config.toml
num_key_value_heads = 4
intermediate_size = 1024
norm = "layernorm"
qk_norm = false
init_std_qkv = 0.0345
lr_mult_o = 2.0
lr_mult_down = 3.0
lr_head = 0.00298
max_steps = 9824
Each number is 128 + 32 x the weight over the matrix's rms, rounded and kept within 0 to 255. Layers, rows and columns count from 0. Numbers have three digits each.

# down: layer 7 MLP down (transposed), 1024x256, rms 0.161, rows 357-456, columns 128-191
# up: layer 7 MLP up, 1024x256, rms 0.104, rows 358-457, columns 128-191
down357:149120177151142146143138097112169129123115095154176107142132095134100143129147137094122089117087143142167130111101113137119129129073102162110166099141094092109184079172115171106094100127083163
up358:158112095160128154142089190114075059193077144081164106134124146132139127159137159110124107083176098178158033087118097149137092071130150169130165151166168123135155107069166075074179072058048141
down358:100136184095102150153117118156101044085092143214161128142126108111100111111153182112130154156075090157171132037159147099128128139149104114143157073089162110086103183142114150145083171150097089
up359:112174163117135132133077157135153164082100155100115194115161133145181131141206135172143208066110131187148123175111169110071122129140113106130101084137097157049114103156125156084090122128120111
down359:160133090174177124121125142165087132150095050125190142089086107145137135165121113098143130181148140088144091155111135110135119101152067139120147147088158094130153143102161142127131106120133144
up360:106129083164135133168105104148114149104122095133131147155091127134140177112043084105063074122193130141148097178121090160145090130080094189135145123021116115131133155131146173122183092088121123
down360:091185140131161130116169124124146145173108141141181086109137118154145138171164123103130100082141115128133159131100111129110129153083105085110124148132124116100129119093121086101115074129145150
up361:080098117076156186086175147108109045131175120149147231132145089135187169063130164109145142131154165135119067100156045176037196169133094151168096142160160189107116149089149107119085125124118093
down361:128132130097157154144123101174113118099110107149081106130115079115198138157175189139084161182127146109137101137128129116082118110126069235150113104143056165080113121090085144057117099135124075
up362:086126118182159133150091176166115091135124073039101143178088143141093139171123137169063143106156205115131111163107160098095137133136148123117115126106138186156156221133171124098164100142089120
down362:124143072145087105123154175152176110033106077187125107174105132112143072122149135116129082167142157101132161124123131139108189190140122094150153059151153156130163115077143120147121132104177125
up363:117162157180079153139156111188128118090127146162136075107139115121132130171132095129099124136139167108152165134135085082100112108145059175143098115122092136078141082129073111062123053118122123
down363:138133142098198105165095130185182133137143119086096100143083138036097167134111141097102075093111087128077179160166120146089132101101175124083102126161122113158112138144133109133089138107118117
up364:179117187114144085159157165104157123121174155087149166080101164114102048124124129134144061132174066199128125161116118194138095087076033167133088123180139121162112112100088178137099137143117091
down364:164112068075125118166131152183123123160108165161165153053137132180187097137124116114160180094116068197127143127104124169158132189062123060110093114169083087089194168144224125135174127135155154
up365:184111056084153132140192106130102068149162138166139126147117149191153149102111049090141111149113094146192125111129163202141102067142138107126157142110113121175127096050115109178127067083191149
down365:103092119107142126147129130154150128159112086136173118165127114101130126071059189047125138097112088148086157128095152069155157090125148170119072097146149126142145078102122132142177113100120187
up366:157155106136110153107199135131157128141106085165124142131131120120125100125169102162119158116110162140099148165148106152112108141109116151140161122120158150120142137130167111137102183159135102
down366:118097108134139093126124136123102090157146156117171109147104118088122154118081106120149126161121145144123113126175117143153141153127167124119123121160125129152157139076102134130135090110141116
up367:072116106128119097136189169118138143148153134092126134135147136132184105078131167075143055180125105153079155116144107061102069118158156049090167161147123156110122090171141126027155199129165143
down367:178113022118181164191105135145120139127139139112181092131184115147123137139142184119113111124123172107158102140059142103175145105107070148143105068137096142125137160091133145145120072160116071
up368:153166095153125104069156147095106138173135130075166087179151131082136159139092115163132090155147198130143130185124109104119115132117153113163162099133133184102172116139123140168149149118049134
down368:141106117141051126119120125118088132126072166116138165088150117161078158130202185130112070134113092127168126157092149098100136114128126145075124156125111144146125149095125163132155162101086150
up369:062106053170159101176109105111110107146139134104193148099187060137092092095136200108101103143124162122147133150175103126108151124186117078092142113137125128151149141125092153149081101129096169
down369:137138095104123145125119113145096059153125127088140118118058096183164102166153133110098104058111103090121185162139161150106115192114096078171133128157138128128141101120126125122162102136143149
up370:130162150104149119070155220141122122106141126083127050170165117131138111145135127114144132165140134129083150100096131136093118192169085139156080168166156132088140186054147143081097090110122138
down370:118145106101115143123104118176142196196142107094147125166139066157101093152133161124119152098124091094116163143021123169098088087143104186117155168155148110106164136148118109087138099122123084
up371:163152099049161128051106096193157140138184147120122133106071165131125152127149149166103091162118100127092103152128135142122128118105108158097116134113107140075141094159148158117100063103146151
down371:112102047200106123125123130178138089147120183101150158078127140157161143173104120092161139155107110118162122118129115086151089100180161111120106129097118142105161166125097109130096053143144115
up372:130174123155126116126078158176036163085140132113150112127161149116143159135125166091114156159098170122183115107127113081113107150176164118110142178123161149112117144152076214175133166162120117
down372:117121091108098082127146106155131122090111136116091171140089132162174074182101152156084089123103141115066136135148113106117139199129158076175097089123107168152091131172165114121077158027154127
up373:117080109150077107067053163124148095115099115111114131128117178172125088124188107144085208103173123115145090152128137186168090081098147141093126157091188183118073098166143157092086130153101163
down373:128141124132173076149097160104168111122116133168154124123182147089125120096130147110106117195194099091107156137132096126196129139105114130120129157117096118129138099124179125105132140130132109
up374:106126116108145119156074136134147087129155128122105132140141099157127097128177059148069117121197108144117106156152160166103158167056120110143092107035090128142175120115137181116065116128142130
down374:096102122178125118116111097120130104130153115181063138100118168147116108131152102090091154134097183091123124122113075109117173150170096181126109150112109151254138175140126109096146122141180078
up375:153112100106104195156132103157107111136097122148085126154133067138134152111155121158149154153141130070122108111122081104148185156130103111166145117155104113150114116189133101126139117135138109
down375:137127137158099138134101152111145148106104131138132103113156154060081068158086104132104130122112134114162140130129101136074145129097137196116155137178167110143145091133133090112077102118140105
up376:117081111129197088193106139146114198130093148129147165139160130089125121202139166179135053190113133173155174175165111110128151159126110124079130111109098096155136138136108080187136086146098119
down376:078127111065189098163101106115131182144163081090149101109127156100081175170126116185169104186117140150161094132108107080141104098108110157113148151075069181166196116142122191158093147094140176
up377:113144109193049103078095158156074035115132151073146183150105127151101185117092103152154184173118132114099108133175098182151067101093112124109175159185142120118208119126091120141148110169103138
down377:117132038113188077096096138120196171126165143173175105133121062096170135144158082138193134114102134146133097121146138170054140088128107130113135144125153187119184133056114073103144108101155122
up378:108136095066145138106108155151142181153093115090170145113142118096145105157051126111084132159084101176123099132147122125128192122128061136174138134110152107133125095179136096213083122140128164
down378:074080110153128132143036153132073109195122154166097114106118158155137176198154119099142169107149125089065113177160155133141065120153152161149117152153081120108119155053171138103136138085061137
up379:169089072178128130117196152083102132123123124086210123062075174161083137136152097047182036118162093204089169174124094164129079091094102163153110124143172117099196190095135177138116137075107164
down379:210122131107110129123127161153145126136211137187150175157088144134143109093118083104132121123151152117219183184175148159094070171094054120110138090117147128133102098168111094144140097169085143
up380:114145182125148099121132163148092121128173133115123157104128126132129137152073124195143168141097112124109126083099066119140084129129129145118136116085159071166037154091105174169133142107098116
down380:142101196086102162091152118103076123089167114185163104152106101106174154109136080104142141156104190127085136143098148115164114118175135161126115111127114133104080088125169174088090055147111127
up381:142142081072109196151097121103118122088126118109133103073137149143112128109112143119106143154117098152129164165132174165117153159131127135140187164186140058153169193110070068144124104133123158
down381:108161046132106144127125117129134151119108139129157091142092143136111133143122085124104135140104086122102126172098173096135159134160141149105090099119108128179141122158165136125146131128144092
up382:142154149084151068148169058154141091087123135146163125147107078106120117147131093093167115179144099056157110084101134084169105099091113138091142101162160078173126159181053088126150149211141073
down382:158114101117137139136139151119115071083102116178153164139102122090115046143108087156195134123255119119141121117113165091152116183152173017093147128121111126194138154175106130119049147110147104
up383:150123088094093142143125094195160134154102109116154156160126085131118049140135146103154101084151105164183089107121112143129158143128139147176115156097130095116081096099171154137132078173116151
down383:120112082135112144133137117093111097109066194153092108120139158077154090082117121166132193144173098126134197109138142125127171120106127078119123088101092109074118160174156146121133180125108080
up384:094148148135138151154143075125138137083094118134170197204129163173106141129124131105075196118146152129145106115130122146138131106152139163156119144118125119124058179128154143107113095070140178
down384:168111091079135113120145092128164129153137107140106139176211091089080093168115158115116089135102131023174057087118155139129164137181164133130194100181115120096128121045145126136106078098079125
up385:116129097148130112108074155088155133130134204100134116153112147102163104132161121150124088086141183123108126090155146126122120119054070151159136099093113080116156164127181116125130147140111118
down385:148168088118174174089176144136132091151188098148153098120170160146132121144090093168135128090126098120058166146127108170110149099156170152122159109165133117136114059084106134129140110144172099
up386:058096104069125129125108166168147131138145128097139144152176140162145130155127109162126117179111127082076095157159120094229088165095120133167150119153144119112119120108167070054162150139109136
down386:082159133136104176134162083134136111170129103162169128180111092122101167138142179153098183196163138124173182101041120115060152068110133056152134152156147121155161145131120154144143109115146091
up387:128093122103150075083043061094117153146128200083167137113166074130083079120114163096110125124119160143053130151176150099171071068127158040132107170119074159175166144059115128066094146136074123
down387:177097074125045137092093140180127106108167154122181132118128107126148214109160102163134091115138185134142100114114144168098102113116098027086164168135137096141172048085135124139076150122155135
up388:115179144095110172139142076107103143090130111157111114176114068167135120120128119131131065125139163151166156146143146131139181077119162136186115120119095148105130141178080104101121086104118144
down388:126132159137102110100112170130134124121146105099105142130122178074103128126128114130131151089088148107092101081115137091120122154168082119108132172132140179132134131099097145148136106122083143
up389:144150047132089178132092171107108179142128162130112121170080086135149087100117129066129139132157152088121118125143154114123155164157106133192133137086128121113054122137135134150086151088110152
down389:096141088135150111111162133092122086124148168122145124142099159147120155113121154090131093066090116116142139119082149105175132123126127140124180180135121189128201178091167156126123099204133189
up390:135138140139128133087130043115144081148066113155171164079142130143154124118110132136124143107131196129141128112086138135153091140139105177097130108100140147116179154128112100127087130165059115
down390:121153090128143143169117155098134149101128130120171133102137134142135093135144135119148120201163100142128118105111139110098141122145183108100140143111123081129135075068139123113107135134156106
up391:150178128170119106092085141126098155062117135147101120123128078132066130080121077153195084150153121151113122208126113132114104116093125093147099105111104121138131133137117145135193103092098117
down391:133154050245122104050098178131135192145202106122150166157135145097131135182172164102141152085180115132117153145116114170047083121163104085147097018161129094129089158180116168099113142117138081
up392:071140152144122143154101141159124151110080184079150120152106112127137089158098079076086085119120169093187167126070086108141096115151147125159138159104029134109132139105130163142157140116108096
down392:157150108189111176119095166088151126167100134109109144134121127160160153060109102122140200167140063129164119157091132128069146103095086148169133154105086078086137139135108106162105101116115118
up393:201136168100101092102137134095123154142158114062127137089148071063149163079117182080139138133147108111107146130212174083126092144114136145111138115142161154171107116116142212103162095179127150
down393:121124153109114129116105125149123125138092147142179189119078160143118141154120151131100089124118178137128105138159121141078063076167090201112160133151127078099144135145036126103184138184142161
up394:118142167140133131114187113153128143119156075078190138084153131108171125093144143143149151120161127178133128141159116079088078121105143125172112118142150110139132103113113099120079100128134171
down394:152097052150140134179091147137147167121151142142084207149159162113153113091136110137123108092123092113162077136184144113059186134119087116088125108180168111143110121124203135117141158138170097
up395:129147109160112094098080098105113122129165110089127141155160164116125139124116139110109121152109131148155095140131144153131112138179154102074173152157136106076087143114128093165114155172127163
down395:097133139129124102111122106074159116043159145137143179090077094101030144123114162127134155192167114126121150148114141098137136160149088152146127191149161126101166134153187157138166107121132137
up396:090165134111120125142085146139150156104142135112142082154155119121093157082138146149173084106093113145167136141128156138124125100092154148151149126114135148104136152055097132195109152098157092
down396:155103152097085112094190156123128103072135144071173105130146176160127089093147129148123077130131160135151125165168085186140140183148133108098103127123172113114175101076140109096078168127092074
up397:170162133066147128117125125084152142087109119119111123143135187142110120155117147142111174145118108105146205101155130144115092134157117149119181140150138102121147159157151091110139174097108143
down397:116106200149169158088092106144135150151108132079142142067121180137094121140159156117138084132142148144103127121143097137065160120116151146161154168124135131164216106116118096153134103175150136
up398:215136091156100137090134099159113206106090064079173112133054123120123128118102154109096151205083174116114080124174134119080107159176131156124109155141092179143143143139089180115124135145111092
down398:143219119135073153098180112164085088104141062118132172075103159153131126148086176106152133093136190123123150111195088105156131115157105117168185114116124094075141175172168144059157061110177012
up399:148163151139148136099118134188137192127120117164160084085117150155142142091073099151096130138156140110125104153151141118092124141131157073115117134106118131120116145117136088098158155200093106
down399:113120149124126159054137100132156115139105100109094209152175118163089134144087095167145124116119118108118120099111108147149115098105155163118157113148119090084104125065108158158161071087151075
up400:144164092156114142142101168124143081174075161087151166104166149107131087129164143070169137140136069188136176136108089101133135135178167127153092172165169160135080156146088108142168100169180186
down400:111146174151103186116141112160091177125154111158144113160139093092071118096139125114189125144156118201103091132153170084133133094156116114137173088108166130143108177152112140123121031123140101
up401:083175125102122117142120109190137138106104093136197110147102116141137103144108122104106159145131107134105140080067137134154057059121116129071082186102153126091135157116124153147158144198112129
down401:127072069157065117070120155148179129132139036181200127109145058230159097144085146081081162106093127111191110065143196114162200090079113178117125211110185112131144214102117203115135104164201158
up402:116086165167118064156129118183153158107090094121127128153130143122176130148118160104114161150101139081168191146133131120102110206138148150125147167127145113133107109156117086117103135092101168
down402:179171112112059177083142129143164067115163119144147167113104138062090095143120147118120179097110137148149112156090149153155111177154146146100113197160188112182143152122166124138124111165128117
up403:139133120147119114116155150122146188093157077135120150082188137089120106169039064144127162130134162140114147067130119095074150115080119105105095120108148095153119141125086100114142125168139149
down403:171113008094082141147168103115094145139131097178163110161103134121137093103169126142173107119119125054074150143160108120096059123091125118104151141163123095162100172099229175132126159088114150
up404:152156096065172144085149120204153116075148131106058103165131141167192136125071203167159145115119124199123145116100155097159141143110076118115132146109169148120179182177124125130101102156129084
down404:078164091130102075137149114170085120138119170119112132115152153094073129160101114142117139114110117143161171134140142173087136157118111158108106153105152142122164114117146101067115186122127153
up405:124159097146135135110149151140080122093144134159170150059159175156169133127151109119140084156146132158127088125122122127163128078125134123146108143100138133111120152148085078138172118162115096
down405:085171102176098129205134073144155116181168115122133034076162156086126157113183155181084144164132182084119107132034145145113136118084203162104119131158139139179119147156125114155098125144175166
up406:157142127088153157130211220137200132098133126144144091095110171185139137155024137129135092124144124139128137113125131114090124119166135139163181153073178095096097131074132105119060088118163168
down406:133107140145124124131130168106113106122122195165100151147157089183084116071100104127137071116164102143181176115157149116148139128127093159146122101173138104120170113090101215135128160139137134
up407:110111151150139105113151185133157125101130145096114095123138132145151113130159138107134077114120101200165135045133109187137121130095101086134074152137132163117119156131124111165143130124160107
down407:084151124122114175147120150137065171171088202097111156153100158083130127124138103127135088165193090094166132084131127214113168148163061072132137151175122100073182074173073117115114156081094124
up408:117085085104181135107102111179131182118156121160151105104160146136133130099107182068098118078098132130110146151157086126113188162114108128120166116194155183140197100157118101162140141140125154
down408:136165123096098104133124086137043178167100097124144148094128176150115147118175181181174099146102115070096137148173130130169115083160179177169116138122082101175100108120060041123133040158140116
up409:120103132134122098106133107139142093145101133156146115167105163132129117160129100120145132101155121146113131095123157106160139073147147097117134150138118093127151137085162168164097162095118114
down409:136151146116117131125092120103138138149123151126130132137158119110098117153117119053173144144116138170114140149140138118108160128113137112124098125166106091126162069093122117107136108120150117
up410:152128201110114091164119174096115082136132114168149145091073162134156149151134133103152087089158167160122134139092099143142127115106100096121112102087160099158139165132136179129135128138097105
down410:124115127129086133075113180154114098107163173128143131177143059175105144201170106122121123105154093132055142071165137134170173143147181091122140121145119096067132109136160181092152139182126102
up411:161091142102101035127136082184120096096100076124145070118128159128128105130149148139159167157089128051136090146111096099116146089175132125103163122096145132134147145152103066124124139162084128
down411:140040103188164153150097120164152115045112086124184130133153122173122149067117158118118150110119096127075097082206115102125142133138140146104114085093153199119155123165185076135133153148138172
up412:112157140090108128118125124139094146115193110098121177180035161185131159092106130123157109122093127105089153075132121088142094150056180146176201137119124107127156108154079087187156143084097127
down412:077110069070150152162127106120109167153149132134069103117150091098110203146136129157154120125124135085126132171104108185139107121132175051070161141154144109202124122117115141098084170078121068
up413:089077169101116079134099152128049078052166118137144130056156144115130078105121115168129167102123173130105070169134190115128114096107155064103117096118105170127145161148096097132118118131133096
down413:132119116111114146123165058104147119176106135137162093154119130144163140165142101129120130167152064169112072066127144130089088110142137157107180146141163104133150145103120141082112169102162153
up414:099158117078123156133085148115180112136145024130081172079147161114116126170149131139119118160120169163142111130114109105155135113149134126113121121105093185131117083116100118158179147123107188
down414:148122124135169126092108145145123106091151138137121139106088126143133127125095132138096120124171155118074157137040095116025103140146126132126117152175105157164153158186106174101154086140157119
up415:093165096169153173150182145176101092118131147115203128080143161142184101171147107154169163174134161112129134136175098130102153128140134146182081122169157146122114122129070138138152169111070154
down415:126126179061134129044096075127075139185157158153136181123090136160109122051138135137141144162124113158078061131071136202197121117132137132141152142155108163181157192154154093151146082168108133
up416:105108133147105175138136120108134089127153124167118113128111114112123054127100108158129171139136150148035134096091137114165111106103179164148098137102121131108094112155144148115164113133098147
down416:133075126092180145132087143226091126130120120152129118093124124085114163103118135099113164165115123024147154119122122146145127119142110166105147102138107145141169125143135132100117149084112096
up417:114117182130128094054068098061121116093163113173157187139144126176133058141097129113090180120202097151041168183106110129116106104079152070135146101133096119169104080108124116131116128194155151
down417:137082255084182169112156101091114141051137083127146089205107144190187074128135158139118121152120099108193123115116133097147025141110156136122087124134139119130103158115120120145088090180154128
up418:153060083108134133120074121117115116093111134120155128145162149142156099129108142106163147190138159141127078126133138106177123139100092163172124107151115087163143110192096159162165122121114170
down418:123125112154128136022164099114075119109153165147158084064136123121150128107159150131147110105150135097100135136157109116141128104155102097128128152103140122144158077144165123164117137111145132
up419:072160067127058132115207135162130141151166158131103142143199227129147168112128150128037075091192197167147183100199150046130120220170189106160196173079096145188166152136148131086136068204122164
down419:083106000088151160035145176057136122084133183121161130105101108161058129128085116080101152081142124087145104162131171110152165136138142153030116156187150098081112113107131116103109118131152104
up420:087183123137216073137202167141138162077120194101162220147131077151161150114152163157064086159111112106175147134117105126169170112149169126118120161132147166145132215181128109094095133137136151
down420:160078000130079120120117138129148126144157113122159136129141158125108152172087118123154138116057058144207151098108148104079154156158224131127142120151208120159113137086109135180125126192095110
up421:154106127124182178113159122134118163127096144106163138091072200129078185159133111089152202137132117077085121135162180136167145124133143171145160124123031126122115130184097144111160116146113145
down421:124085100135133149124125180132096075118092179137123158119094169172117099094103110095093090160086091143143097103098139126162133152190100190086098103100164165123094048125224122129112115081102169
up422:084181127094120141107169118132095106114112153178158104111135149171184143157165164118119156091138096110155121126082132153174147173111132145150155110164130141093147113136078137162095149124082139
down422:118086062161082144203148212094110123187097135118092091131149107146100132103060153117096103118115112163110149103124149108165113130123152125210104114133117106092160129133153120108104114141150098
up423:133127150094171097082080136175142140177117106149128112143160122119124145157166047135080103080155071122111120111101164136121098149130093106104140114113061131121067148126126213131109129122100113
down423:150105146119093108126138093111196123106115113145151111150218133185123141131117136121170148116099101152113118105080067121129145137130065145147123140140086108165120119125167171157118111108184171
up424:141148119117123094100109113132110136146128092145122100174166162129148143169124133088094109141133132068068175148113111104145175135125125153172166184147083164096099108156147152128105160139079077
down424:135138119195148131119122110118158164158157170076119185158104152137154107168100138146056181085144156159135113094160140042097130102150181177137115111120104107142195161096070097113129179164118162
up425:126131091139132118110126092090129141157163142102173130132122121124106142119125156150072110122127139126151080185124145140162111160103104133137160159126150135186076198110147124135161117173109120
down425:137152164116160179137138158143114132118118132113111082133108088122101064106097135099138105142109121176120122135116107106138117097129136139132059101183129121095112109214119132205119108148177121
up426:125067094162128158183082066174116140133143151107135167175131105066119193116077118113124137165157110100129137017138163159164121124145103145113161123153167134185130121101166116180092121125109103
down426:140111109156118128114125096143100121164094096136150106071149168091159066141123125120118066127095057178089101127096157121131178068146147133171102151141129162140165104153187098069056144093135159
up427:136146087144058122137135121111140181103194134124127096119140082155111110116107196051105099135149153193139120101123112126077151129135141116133126182150130141134163162134141133184137095148112138
down427:107180045166125102143111129152143099157085139108142173091039103128137123113129108107149125116093165119234137148118173139143102101099086100136116161150179107115124136134111168110133078130097083
up428:134128148018097118150213051115098163164115155142104112124118186108119136190162154129179121131158136176136118137173033144127124118087168087095147148083157091175110166145099107126175092065114087
down428:073096143058110045050172114104166188112108106080113122129138127102091119154147152068132144061135075156181127091168152179071132077109149181152156131132111142239147159175173119126160098039106088
up429:129188123097081089115130144137109164094133132117085106148111108152152129158115138181070111139163142049072150149141118061057171164092138210139124101102130054125136134122132171156162146114142194
down429:102112112091065139126078130124100162113200119083107110080136064110069157071119197180165148151114127117137128121157096128060133165061155100153134101118178120138108113150144149116102164150117189
up430:133110164101118091158066130159095186143080129095147126124222113081122150088088159099119102147078140144133133139090140118119144045154106132092151167071112123170136159197092160105143068136099108
down430:099152085132098121162132108140078116166128182122047141075206200139139100129146105143190100138143148153059127123112143086132116129147107117159072093151144127090151133126159157135104135061144082
up431:144104109131119138183197124173110125162093156124132171077094135072165147098130126105133158118143082106118121107174105076178131124174192150138100123132171089178164145015213114155115098103067138
down431:119164144120075128085148097133123167170144162110152046143178116128078092108099151168137138105095134181114134129108135144086128057153121096139141081185157090150034113133116099108124067156112124
up432:151150167091123187175150108139119147121071140087137109124127162163158112198103107107167113157191114132173206136112121162129133160127140147127102112127158067082114137123138184084128143100187131
down432:085162123181176170131137088086093158122154132089123084109102169106197114147164165054112103115079131124103138064175145134139116167129085164138159141132109198129099110158168122061114116119137101
up433:127114138148109088119104153107093085091144066110184188124137152146121111135129171140116133090132180149136061086112123098103091148104137125151081127117176058113121103101160141143112141102145165
down433:170154198174137154082158094097111204168115057108127135141118081110175098090086097166132093066188090126112140190132170138199123134091141086179126209127191109124119179169145149173044097081191096
up434:126080142105130092127105082095093098119115155152156159165145089172160127101119116135102206101178069166158146123018188145135047112104150133108142088134141138100131116106109200156148087148121109
down434:125146075136143139127135166169134134148155113060112129118108089067156128114187150132142080149164219141138087141169101133140161110135162164119121140130137074075144115107154131114058155076159098
up435:107161133129112108111129188169103132125123113101109066110177120151128147135119117121133078138075129122140082114140145133169078103149128181113074101106141067074105190134132133089175141162162172
down435:190080056135066155142178155107138132168102100162120186123132167128144148117169109144133139072153176065149129157136116138052120168097148095054124106161167124012082148104119120126137148108111094
up436:118178100117120079172153106090087136133110140117136180125154119124094173146141147145107134142133111135116174150126121158159136113162131140160095167106160134073180114113097156139199119124136152
down436:138098078170121124126115098091075070151103105145160138127109076131155127110081125083102109117105127116155113093129091146117130131130154144134074188159106125108116207083099131174131126091119135
up437:133100105146110158133154149161106196123127141122074152162168154111125113137104126127116103193099053121082114168103144108082162110155141163110109113129132204111124105161092094113151100099103068
down437:118138117146100116104123156139143159141144139184144149098182214109052106127124099092129132161130087087107116117106161156115163160153087121128092130155150112119160132105190143148111120127096101
up438:119157152100141139151093155145126100111104096068139103038141142113112146153077098137133154079125138142152121152088167140131180110142167181152130135130132129186124168109100141138153119184106168
down438:086158111091154071083092117164137157218184151187151144154089102111101114097167107145155155115092128139136129081145071133113135102143137131139176135154098142131127141134127144104094139055113133
up439:116090191165117145134086100094126122143137070131099140131120112120153071121110069174126133172144155062108131155166100130074140098087129127111121172139112165096111182127161241072150080099146102
down439:106175135100153136150100148158102149150120186140175148071141115062168061102087124115151099088157071085125107114121183121156163093154166150100067124079138166150152086067095098088104158153116185
up440:153154163066080130123083147146142117143148154099130082123139147173089124113128116132181131104135166115112155140141152148134156147206137159122145125183146117148109201136104133162061129144126141
down440:126105145157172144078106176142170152167124146140089173155174130127141141110116138138102044138124124188149152154106161099135131130085185174106042083135159120109131108152163112152152185093169106
up441:134115192144090130077149126154141165131184131171156128056154180098087152134130146157121107144078107123137154157162142114144089134099102145139182184198148083173122151120068097224137140146119104
down441:129129100143096145171121147139145121121096129127053116131151109117101128115105125095154104143132127115154085183124121182106162148176211092147160084118127162091102111188142182118152108057180179
up442:198103088178077102142101167103157115161159145147125130124121055144145129079102121117179107128115107105181143145089163157124150153114117143124141120147082158124131104134145120183107121169089092
down442:149150133142087134117121171063177163151071099140134083047103076149101157160067133060155118078109112166193127128141190119132147102161124144169183072076134116116165101126123147071115162120152117
up443:165122112159069120152113174167072100155096204170140112180146104153125123134155147093072075129113116166152109104205152163135108119116143182109073155079143166102202094145151173104094126176083107
down443:156113093131143169134111079155138195114122108090141147057154090101109162083159098158100143124202144139027141146118108127127063178090122141160138064128147136108109126122170119154120171082134094
up444:131116120104134134096201126063138143185110149110156088125128102100091163100149125096138153117126141124127129104149183134112120168140077150132126169172081110105117123104132092110158044092110109
down444:100117145141171179230127131143139082135109155175141109167124150129157135109135140154121111109142147126173136124079115138196125127111134105148117103091161191090051148149126112130122178140139128
up445:047142117117143133119093213104125173077099129180195130145139161148086128041143141151166091113153089150083156058096099081097140225200122124191180128155088138117080168117149130086215158152113156
down445:145146015128066145096129135163114063086140119125160161074060119111095090152163137114188161154161167062147109147130120124091131120105149088045161114125116123167174126127049157157064119086127111
up446:145160127126129125145171123091121126100123122116079150114105121113127117121106119133051154164129123139207130064117141145125082083158155122112153164150189129084172130149130102147110201143135151
down446:113198154124058185093076106103085162149137158115096128169161086127097088120142136152125207169125116094164142061132157110135086076147108161138133203136156121084131185166090125134132059172161133
up447:121145191128149149124137101163101171174117023112129115119147128093149117107052162099077149088081138173141076106206121133172123094116160163096161132190132146098055132175172109160096158170102155
down447:081067128127110085139103126138114100153128116115126110173157094143099200029077110112182142068143142074105147171133045110086171120143121122141132106159128055139139209143121137094073109111105151
up448:151172139180115172126134068143171155075194089128142136160189179079112054047150159133096131114177180155128100175107103148102093181116119172169194095107150105148112159148097110100119097149089151
down448:071124141204229129155163134152102075046160160114124175103144091138151084111131065079126131111129168100156102131120085124112134195099160128148126164109191156093184156155107133136094122130071132
up449:119157126122113115103128139110174128108141152130149092156132101111145144172105158110126126128154153109122137090132121132066153116118141160143160112163151099137133116142134152190122156117155089
down449:068078040170139124130121043127116128096138106135123101079115148134153099110117135121110148189132145072135113098084072129167137169125101072147134124107140161099130086124123171135108122142114162
up450:112172121105101071180169115111168139149160091121140150133122173144162160105106157134083123104117119113077188143078211143155079158164131115106169144140134113125077163093152053170164155132132114
down450:121174116073133106085074098155144097149127132113169123124161123124152119121119145131092156096115127133076137140152120107164124109098154128134073119148152077146189088108169122135110098126131118
up451:096123129159181122128098116153178136129136109178187163117121148134147098128131157136082200097123112128151088041116151122148065142142115113138090156082172115152067172084120154164150133125103080
down451:119079175189117093116168160081091173107107125136151120098132116114090074096142112154077108124204141108128134077147111078156142157112097100140117126116204108155152130091111168150110153076075109
up452:138087120099165082129071124146145162105133213092084129096075146181060097121107114124102132184155164209091120097120134107100133106154138114195098112129174153122079127175124096127208142173115164
down452:162181185095133140117169124166130072142028177114113119117166044105087103161102118167107070119071133152169146190197128116115178149123125124060139079104153137121143038095117078077118106123154135
up453:083135154117106129056119136147114134105109161176121129126136110093090163070136179132125119134105120113131125140181084135139077077175148158096142170127114128137162131209154204169156127085103127
down453:158187085091083107091104100143129177204102120118142165141123143130161102136131125188133117092127139162127086145162159179068100111123140185121118117136131052168147179115116093224181085101136088
up454:078173142126098137158086129080098171087128083137142172140115152122147141128126139072143111077149103103146091092141103165152158130119138110097110144139130070111099116140141175130123083101136162
down454:201123104096157125164111110077183155155110099133114163116169139121168155104081101113060161091152126112145142109121108182112169121096094158127157118096112114118174090106140121094122158122140163
up455:171160145049098142079141102092145097129099120106094135129146160116102130090208095061104108132140191124171132069054102121104079108102073174133115135143140072154132103145094138176125176151152147
down455:133176072092156137104082113120048138128134184132184135106171163118079117119150136146100164162107148144143130093141117140125111133151125200121077141131077115128137158157101141105129154135172077
up456:118128145126169108155124100149117136105156075091153111135161135185102092134171092139146144137132089160080131156154094112141103129138148065144101154132114151093119125111093165171112130121138164
down456:120112074084115116183131134091120201103131124119137122117162121130122145142117091113129138129144159181158107105109178126154173139086114036119116082168131090128106107156160121105130138158116141
up457:098191162121078110109128109133152149121112099086140151140083140162085155106104133138150096171112121164154127114143115102111135126127106087115154113166163120126111123110143142121113075173125167